{"n_layer": 15, "d_model": 160, "n_head": 5, "n_kv_head": 5, "head_dim": 32, "d_mlp": 448, "vocab_size": 8192, "activation": "swiglu", "norm": "rmsnorm", "norm_place": "pre", "norm_eps": 1e-06, "positions": "rope", "rope_base": 3200.0, "rope_fraction": 1.0, "qk_norm": false, "attn_scale": 0.177, "bias": "none", "tie_embeddings": false, "parallel_block": false, "init": "normal", "init_std_qkv": 0.0326, "init_std_o": 0.0, "init_std_up": 0.0326, "init_std_down": 0.0, "optimizer": "adamw", "lr": 0.00178, "lr_mult_up": 0.675, "beta1": 0.9, "beta2": 0.99, "lr_head": 0.00343, "warmup_steps": 235, "schedule": "wsd", "decay_fraction": 1.0, "decay_shape": "linear", "final_lr_fraction": 0.0, "batch_tokens": [16384, 32768, 65536], "seq_len": 1024, "doc_mask": true, "train_tokens": 168300000, "steps": 4832, "dataset": "wikipedia_en"}
Each number is 128 + 24 x the weight over its row's rms, rounded and kept within 0 to 255. Layers, rows and columns count from 0. The size above them is the row's rms in percent of the matrix's.

# layer 11 attention value, 160x160, rms 0.0688, rows 6-25, columns 0-79
size [ 75  81  76  82  77  72  83  76  90  79  84  84  84  73  94  87  74  89  84  81]
[[153 120  85 123 148  93 108 144 172 141 124 176 112 156  92 109 116 113 114 145 167 122 108 121 133 159 148 110 130 139 141 144 138 116 133 129 151 140 114 163 103 154 109 128 160 153 191 125 132 110 109 128 148 126 149 147 138  91 117 115 125 112 116 125 138 108 132 131 158 126 103 125 127 102 115  99 122  98 134 127]
 [120 137 122 126 134 135 120 141  76 173 128 136 123 125 115 129 121  86 114 117 159 195 124 154 138 112 151 105 152  88  95 137 168 131  90 104 138 165  84 140  95 127  66 128  81 129 147  91 130 119 112 129 144 131 108 120  93 127 138 108 141 123 150 125 119  99 102 112 134 139 105 154 131  88 108 123  85 129 125 114]
 [114 123 113 149 148 131 133 115 120 137 124 175  99  74 130 155  67 147 124 163  78 125 134 169  78 130 108  69 105  99 109 120 150 122 126 147  95 128 117 115 118 111 145 138 146 157  94  99 146 144 167 137 131 147 113 130 152  85 128 109 117 115 133 105  83 112 148 139 111 133 130 136 130 178 127 121  80 115 131 122]
 [170 155  98 100 138 193 151 128 146  90 127 122 140 147 134 110 183 154 128  96 135 120  99 114 181 103 132 129 122 144 111 106 102 156 104 114 154  95 141 157 146  92 151 141 150 101 134 206 110 150  91 137  90  79  95  89 129 142 127 174 128 127 111 133 164 131 189 106 123 117 150 139 115 123 127 121 156 138 133 145]
 [122 129  69 162 129 122 122 141 137 140 129 166 116 154 127 124 115 156 116 143 143 115 103 109 119 135 145  80  88 126 158 166 144 110 144 121 141 134 152 105 112 137 160 147 115 137 190 114  84 101 115 143 119 153 137 145 151 116  99  99 122 141 105 132 104 120 127 144 171 110 110 138  98 121 104 130 120 113 116 102]
 [157 137 148 121 149 123 105 148 174 149 114 134 117 132 138 107 134 137  64 137 155 142  80 125 143 121 168 101 158  84 157 119 132 112 112 118 132 132 160 171  83 147 100 140  83 118 204 109 156 127  80 118 164 130 160 122 160 124 140 120 147 142 156  95 141 120 130 161 155 165 121 114 127  69 133 118 158  87 110 118]
 [127 116  90 151  98 123  83 153 142 138 112 137 142 128 105 125 117 125 140 139 117  50 106 161 122 146 125 120 100 228 143 113  84 154 147 130 125 106 169 144 153 156 154 115 134 121 149 153 108 119 153 112 126  78 113 156 143 156 104 126 107 172  59 148 120 136 107 136 111 128 106 173 124 150 136 134 143 154 140  94]
 [109 140  92  90 169 152 116 131 116 133 131 101 145 125  67 128 129 107 190 151 128 159 102  81 157 149 124 167 123 176 167 156  86 132 150 150 147 130 128 123 132 136 106 117 144 132 109 112 117 114 199 104 139 106 153 129 104 119 135 173 126 122 151 123 132 138  87  99  95 109 127 144 126  92 105 100 123 152 132 105]
 [156 137  92 125  81  97 143 144 148 136 101 113 110 199 115 147 114 148 115 148  89  99 148 119  87 110 133 114 137 134 174 138 110 119 146 126 152 114 166 135 132 141 151 129 142 141 166 115 145 128 126 152 119 117 132 122 152 185 134 162 140 108 111 136 139 146 140  82 141 110 144  54 137 155 146 122 113 140 125 141]
 [134  97 109 143 124 153  96 122 171 163 158 167 137 117 141 111 132 119 112 127 136 110 106 134 109 155 153 111 110  90 110 100 119 111 143 140 140 104 155 164  89 141 124 150 130 139 167  98 122  99 103  99 150  90 164 159 167 128 127 125 143 171 139  83 157 129 151 154 163 161 122 100 127 133 144 134 155 117 117 105]
 [121 122 135 143 121 123 151 172 130 168 115  59 126  87 120  88  79 153 167 122  97 173 139 125 134 142 141 189 103 176 149 123 144 187  98 156  93 121 126 116 138 103 128 145 118 137 128  96 138 131 170 113 158 146 110 120 142  92 110 113 135 129 120 135 101 133  74 175  99  96 108 114 137 116 134 135 153 110 132 109]
 [121 129 120 143 127 128 141 147 120 127 106 145 111  65 121  99  66 116 151 113 102 151 121 165  95 137 127 140 107 119 152 112 156 106 135 118  79 155  89 101 119 152 107 120  92 142 117 113 171 131 130 133 126 198 113 150 179  66 154 141 136  82 136 136 104 111 126 132 141 173 100 158 155 117 128 134  87 138 125 136]
 [134 122 137 100 176 120 155  98 161  88 147 135 139 109 150 135 139 144 131 140 101 123 118  96 164 135 119 109 137 189 158 151 132 108 128 144 142 103 171 134 115 124 177 112 159 123 139 138 129 139 127 160 126 158 119 104 145 140 105 149 128 122 110 125 101 170 131 155  89  99 141  75 124 127 107 141 169 125 131 136]
 [139 119 140 154 151 115 101  91  93 128 129 118 136 137 135 140 128  69 106 125 150 127 139 131 131 167 140 164 103  92 134 117  99 135 148 159 155 148 105 121 129  95 156  85  99 126 155 164 103 112 111 120 103 122 126 106 139 172 113 168 129 123 153 143 192 131  88  98 133 126 110 129 116 124 108  97 157 153 150 131]
 [119 136 132 129 144 168 132  93 116 130 143  69 122 155 145 128 125 159 154 116 156 145 114 128 180  83 129 169 117  95 136 138 133 170 144 131 118 112 121 123 136 104 135 163 156 122  83 153 184 140 109 127 132 123  96  82 105 157 122 120 115 137 140 145 105  99 137 119  86  76 160 111 111 124 105 123 179 124 144 104]
 [163 111 144 112 128 123 151 138 145 150 155  93 146 145 125 115 156 150 137 116 108 130 139 155 189 159 127 169 120 154 123  82  81 184 123 118 169 110 135 171 165 132 149 133 128 118 133 168 151 110 108 134 116  91 129 125 160 197 142 145 125 177  75 132 124 163  92 132 112 138 159 117 132 122 126 136 156 139 128 131]
 [151  98 163 152 138  73 147 128  82 134  84 152 137 100 127 172 115 109  97 163 129 131 179  85  81 120 127 112 144  70 119  98 171 150 139 123 154 165 128  90  82 113  98 113 108 146 104 113 143  89 135 162 129 167 151 132 148 145 132 138 122 149 115 139 117 110  80 151 113 112 143 112 121 116 125 158 101 100 147 130]
 [116 113 128 147 107 118 181 170 181 190 120 142 123 135 104 148 100 127 159 156 123 157 166 109  83 173 123 126 108 142 128 132 149 120 148 153 132 117 159 110  86 121 119 155 149 145 136 115 119 116 137 117 158 135 122 131 139  88 121 136 126 122 140 157 159 119  90 142 119 124 115 109 138 169 108 139 135 145 136 132]
 [122 119 175 109 131  85 114 149 120 123  85 150 135 134 129 169 162 130 116 128 102  91 150 159 110  72 140 109 152 151 117 117 130 138 118  97 132 154 137 109 124  99 114  88 102 123 127 154 115 115  90  92 102 102 150 110 144 166 125 125 156 124  77 133 174 156 119 129  74 146 129 102 116  95 156 122 109 104 126 122]
 [155 136 129 106 112  97 131 192  96 139  88  99 130 147 133 128 141  91 117  99 152 110 122 138 130  92 115 109 173  81 155 135 125 129 114  82 119 142 110 136  74 152  87 157 111 124 157 112 175 128  79 162 127 143 137 122 125 134 147 167 108 129 138 136 139 141 126 120 156 146 166 108 137 102 110 171 110 140 121 137]]
# layer 11 attention output (transposed), 160x160, rms 0.0728, rows 6-25, columns 0-79
size [ 77  74  72  84  79  77  77  69  85  85  87  79  76  70  93  82  74  91  82  77]
[[133 131 137  78 122 134 141 112  95  90 130  86 164 149 110 142 154 107 173  87 134 157 169 119 123 126 122 144 140 146 113 115 123 129  92 137 119 125 139 123 139 113 139  94 143 120 123 158 133 130 136 133  94 126 137 122 116 129 132 131 175 125 144  98 113 124 160  92 101 125 138 113 107 109 112 129 129 133 145 139]
 [183 137 150  83 116 103 146 121 159 150 151 154 140 177  99 138 118 116 177 137 119 127 107 103 132 190 118 118  96 163 116 119 127 112 158 155 106 133 175 155 110 126 128 136 110 148 159 122 148 148 107 123 149 140 137 152 112  98 146 131 145 104 136 143 129 115 124 130 136 140 149  87 104 137 110  92 159  86  96 189]
 [100 103 121 110 146  99 136 153 124 155 132 119 151 119 160  63 125 135 121  73 125 136 128 102 191 146 107 139 139 152 129  80 100  79  92 128 122  94 115 140 141 117 134 146 153 133 141 119 122 134 130 121 132 142 176 154 133 119 126 105 128 133 105 164 155 128 117 144 139 116 116 117 103  94 132 119 158 156 125 123]
 [ 98 108 136 109 133 105 150 107 129 143  72 130  89 111 136 124 139 134 118 126 113 115 136 134 105 129 130 106 162 119 159 126 142 141 178 142 134 102 102  88 139 126 111 115 109 148 143 140 173 158 128 137 125 131 120  86 149 138 115 121 126 140 130 125 103 135  91 124 135 113  93 106 156 174 126 128  92 143 153  96]
 [136 112 165 105 123 149 158 156 105 140 162  89 175 134 137 150 118 111 166  68 162 150 164 127 139 129 139 137 180 142 125  90 106 119 103 116 119 131 159 146 127  80 101 109 187 102 106  96 131  63 110 115 117 102 132 129 102  84 151 137 153 117 134 104  80 137 144 109  90 126 104  87 125 137 126 134 145 146 173 111]
 [146 145 120 116  78 123 160 119 121  97 124 121  96 138  90 125 133  89 166 130 126 119 142 130 157 126 129 134 131 151 139 142 125 160 159 143 115 148 126  88 173 145 128  91 145  96 140 124 133 127 145 122 126 135  97  92 122 135 121 108 118 119 124  88 122 108 119 105 127 119 127 126 136 185 120 131 151 108 168 151]
 [130 143 143 117 136  94 156 147 132 109 150  97 162 111 180 179 187 144 140 147 108 138 185 122 117 109 140 137 150  88 121 134 163 151 113 109 158 150 111 135  98 121 114  81 157 157  92 130  94 109 147 126 120 141 134  78 129 133 146 139 167 110 113 108 107 144 127 155  98 123 143 126 146  77 107 136 105 117 140 132]
 [124 114 167 104 122 110 127 147 137  99 111 101 123 125 127 152 161 156 159 117 144 134 165 132 139  86  99 145 141  87  90 133 160 126 104 126 130 142 122 122  86 127 115 135  87 161 125 130 104 161 122 188 101 139 127 121 131 113 118 150  97 138 160 134 134 119 137 132 115 109 135 127  93  97 152 120 128 131  95 148]
 [140 132 118 122 173 156 147 132 133 132 146 116 101  68 125 117 141 152  85  66 156 146 182 158 138 131 114 149 102 118 123 122 128 136 110  97 112 101 104 113 106 159 120 128 161 142 117 107 149 146 132 126 115 110 147 146 101 153 157 123 117 129  97 132 124 120 166 114 106 115 129 147 130 120 152 102 156 134 155 110]
 [119 131 145 105  93 126 138 168 114  97 124 119 133 151 100 120 129 131 139  94 128 140 132 140 161 125 130 132 167 151 144 146 114 131 130 121 120 136 143  94 207  98 134  87 156  91 118 106 120 119 151 115 123 147  92  90 139 131 110 108 128 112  98  86 104 105 133 140 121 126 123 122  95 128 116 151 144 119 190 164]
 [ 98 128 120 155 102  81 157  79 112 134 115 121 168 147 134 128 145 120 125 165 118 103  93 160 152 140 106 118 111 133 105 162 149 105 151 101 130 112 143 134  99 112 116 107 126 154 126 100  92 159 134 105 129 124 131 114 129 112 125  93 118 107 171 142 124 127 104 113 145 122 150 173 152 120 130 133 104 102 106 105]
 [100  81 142 163 150 113 104 116 154 114 148 132 152 133 149 123  85 153 132 110 121 126 100 103 139 154 116 129 133 123  98 102 118  75  90 135 159 116 115 154 133 158 163 131 148 112 126 130 123 114 133 116 155 145 134 162  96 113 108 102 160 144 157 114 146 137  78 128 118  93 142 122 114 100 144 136 116 129 107 134]
 [ 83 109 121 159 121 146 138 162 135 128 123  81 109 136 152 133 165  85 106 107 138  98 166 117 114  88 139 176 133 107 144 124 110 133 156 153 137 113 171 112 154 146  88 129 137 128 114 111 114 119 136 157 120  93 139 106 153 136 119 132 107 137 128 147 152 143 139  76 109 131 109 152 167 151 166 140 129 154 121  83]
 [125 106 149  90 112 167 107 137 169 140 128 175 101 110  93 159 106 152 140 165 149 129 146 125  94 112  88 132 178 147 130 148 175 184 148 123 133 176 148 129 110 129 121 179 112  72 120 134 158 152 151 206 147 109 117 108 112  96 136 106 142 116 108 141 140  97 164 131 124 158 135 139 163 150 112 116 124 139 139 129]
 [115 130 133 114 135 114 141 129 144 144 117 143  84 142 132 121 135 121 115 147 176 104 129 148 115 132 100 125 134 161 141 133 159 185 152 121 136 101 139  76  83  97 120 151 100 140 163 116 114 162 151 130 119 118 155 149 142 129 129 123  84 138 134 137 125 168  68 108 109 153 111 145 176 177 124 111 128 116 124 129]
 [100 153 128 135 121 130 114 120 143 106 100 136  95 137 136 125 157 121  98 193 105  96 158 140 106 111 123 134 139 118 140 162 164 163 163 106 120 128 112  99 109 151 109 104 122 165 142 122  98 153 148 118 136 143 109  67 108 158 129 134 133  98 137 140 130 113 121 151 114 120 113 176 152 127 129 136 107  98 106 144]
 [151 128 123 143 118 162  54 135 116 129 170 104 113 123 116 109 133 115 150 107 142 127 129 136 111 167 121 152  96 168 108 114  98 128 119 128 107 116 142 161 111 144 137 147 161 107 118 107 121 124 107  98 101 105 111 160 136 101 127  96 104 123 125 186 142 148 158 107 146 161 108 150 129 150 158  50 163 147  99 143]
 [ 83 135 159 125 190 149 108 143  82 152 123 103 162 125 121 125 130 126 106 123 148 129 103 133 138 117  76 129 128 144 102 147 117  90 102  97 139  96 159 142 129  57 158 105 141 142  67 114 110 115 124 123  99 122 136 145 127 137 145  89 120 137 115 139 126 155 165 111 139 137 125 157 125 103 130 125 143 139 130 151]
 [153 146  68 120  94 138 111 113 134 116 132 124  95  97 112 139 155 100 109 124 107 138 153  99 100 162  94 142 118 102 159 121 146 123 175 164 123 134  85 151 119 191 131 110 137 114 134 142 134 142 120 139 133 156  92 131 150 135 126 110 115 132 162 160 128 114 162  94 167 101 116 125 149 152 130  70 139 139 137 120]
 [118 117 107 130 146 122 125 106 149 109 158 141 112 167 149 126 103 139 131 103 118 107 139 121  98 164 152 131 115 126 140 145  92 120 129 112 116 106 108 111 181 171 144  96 123 149 134 124 123 109 139 128 151 136  95 154 117 158 141 116 148 111 103 116 121 110 128 105 128 102  92 141 110 155 144  70 158 108 133 192]]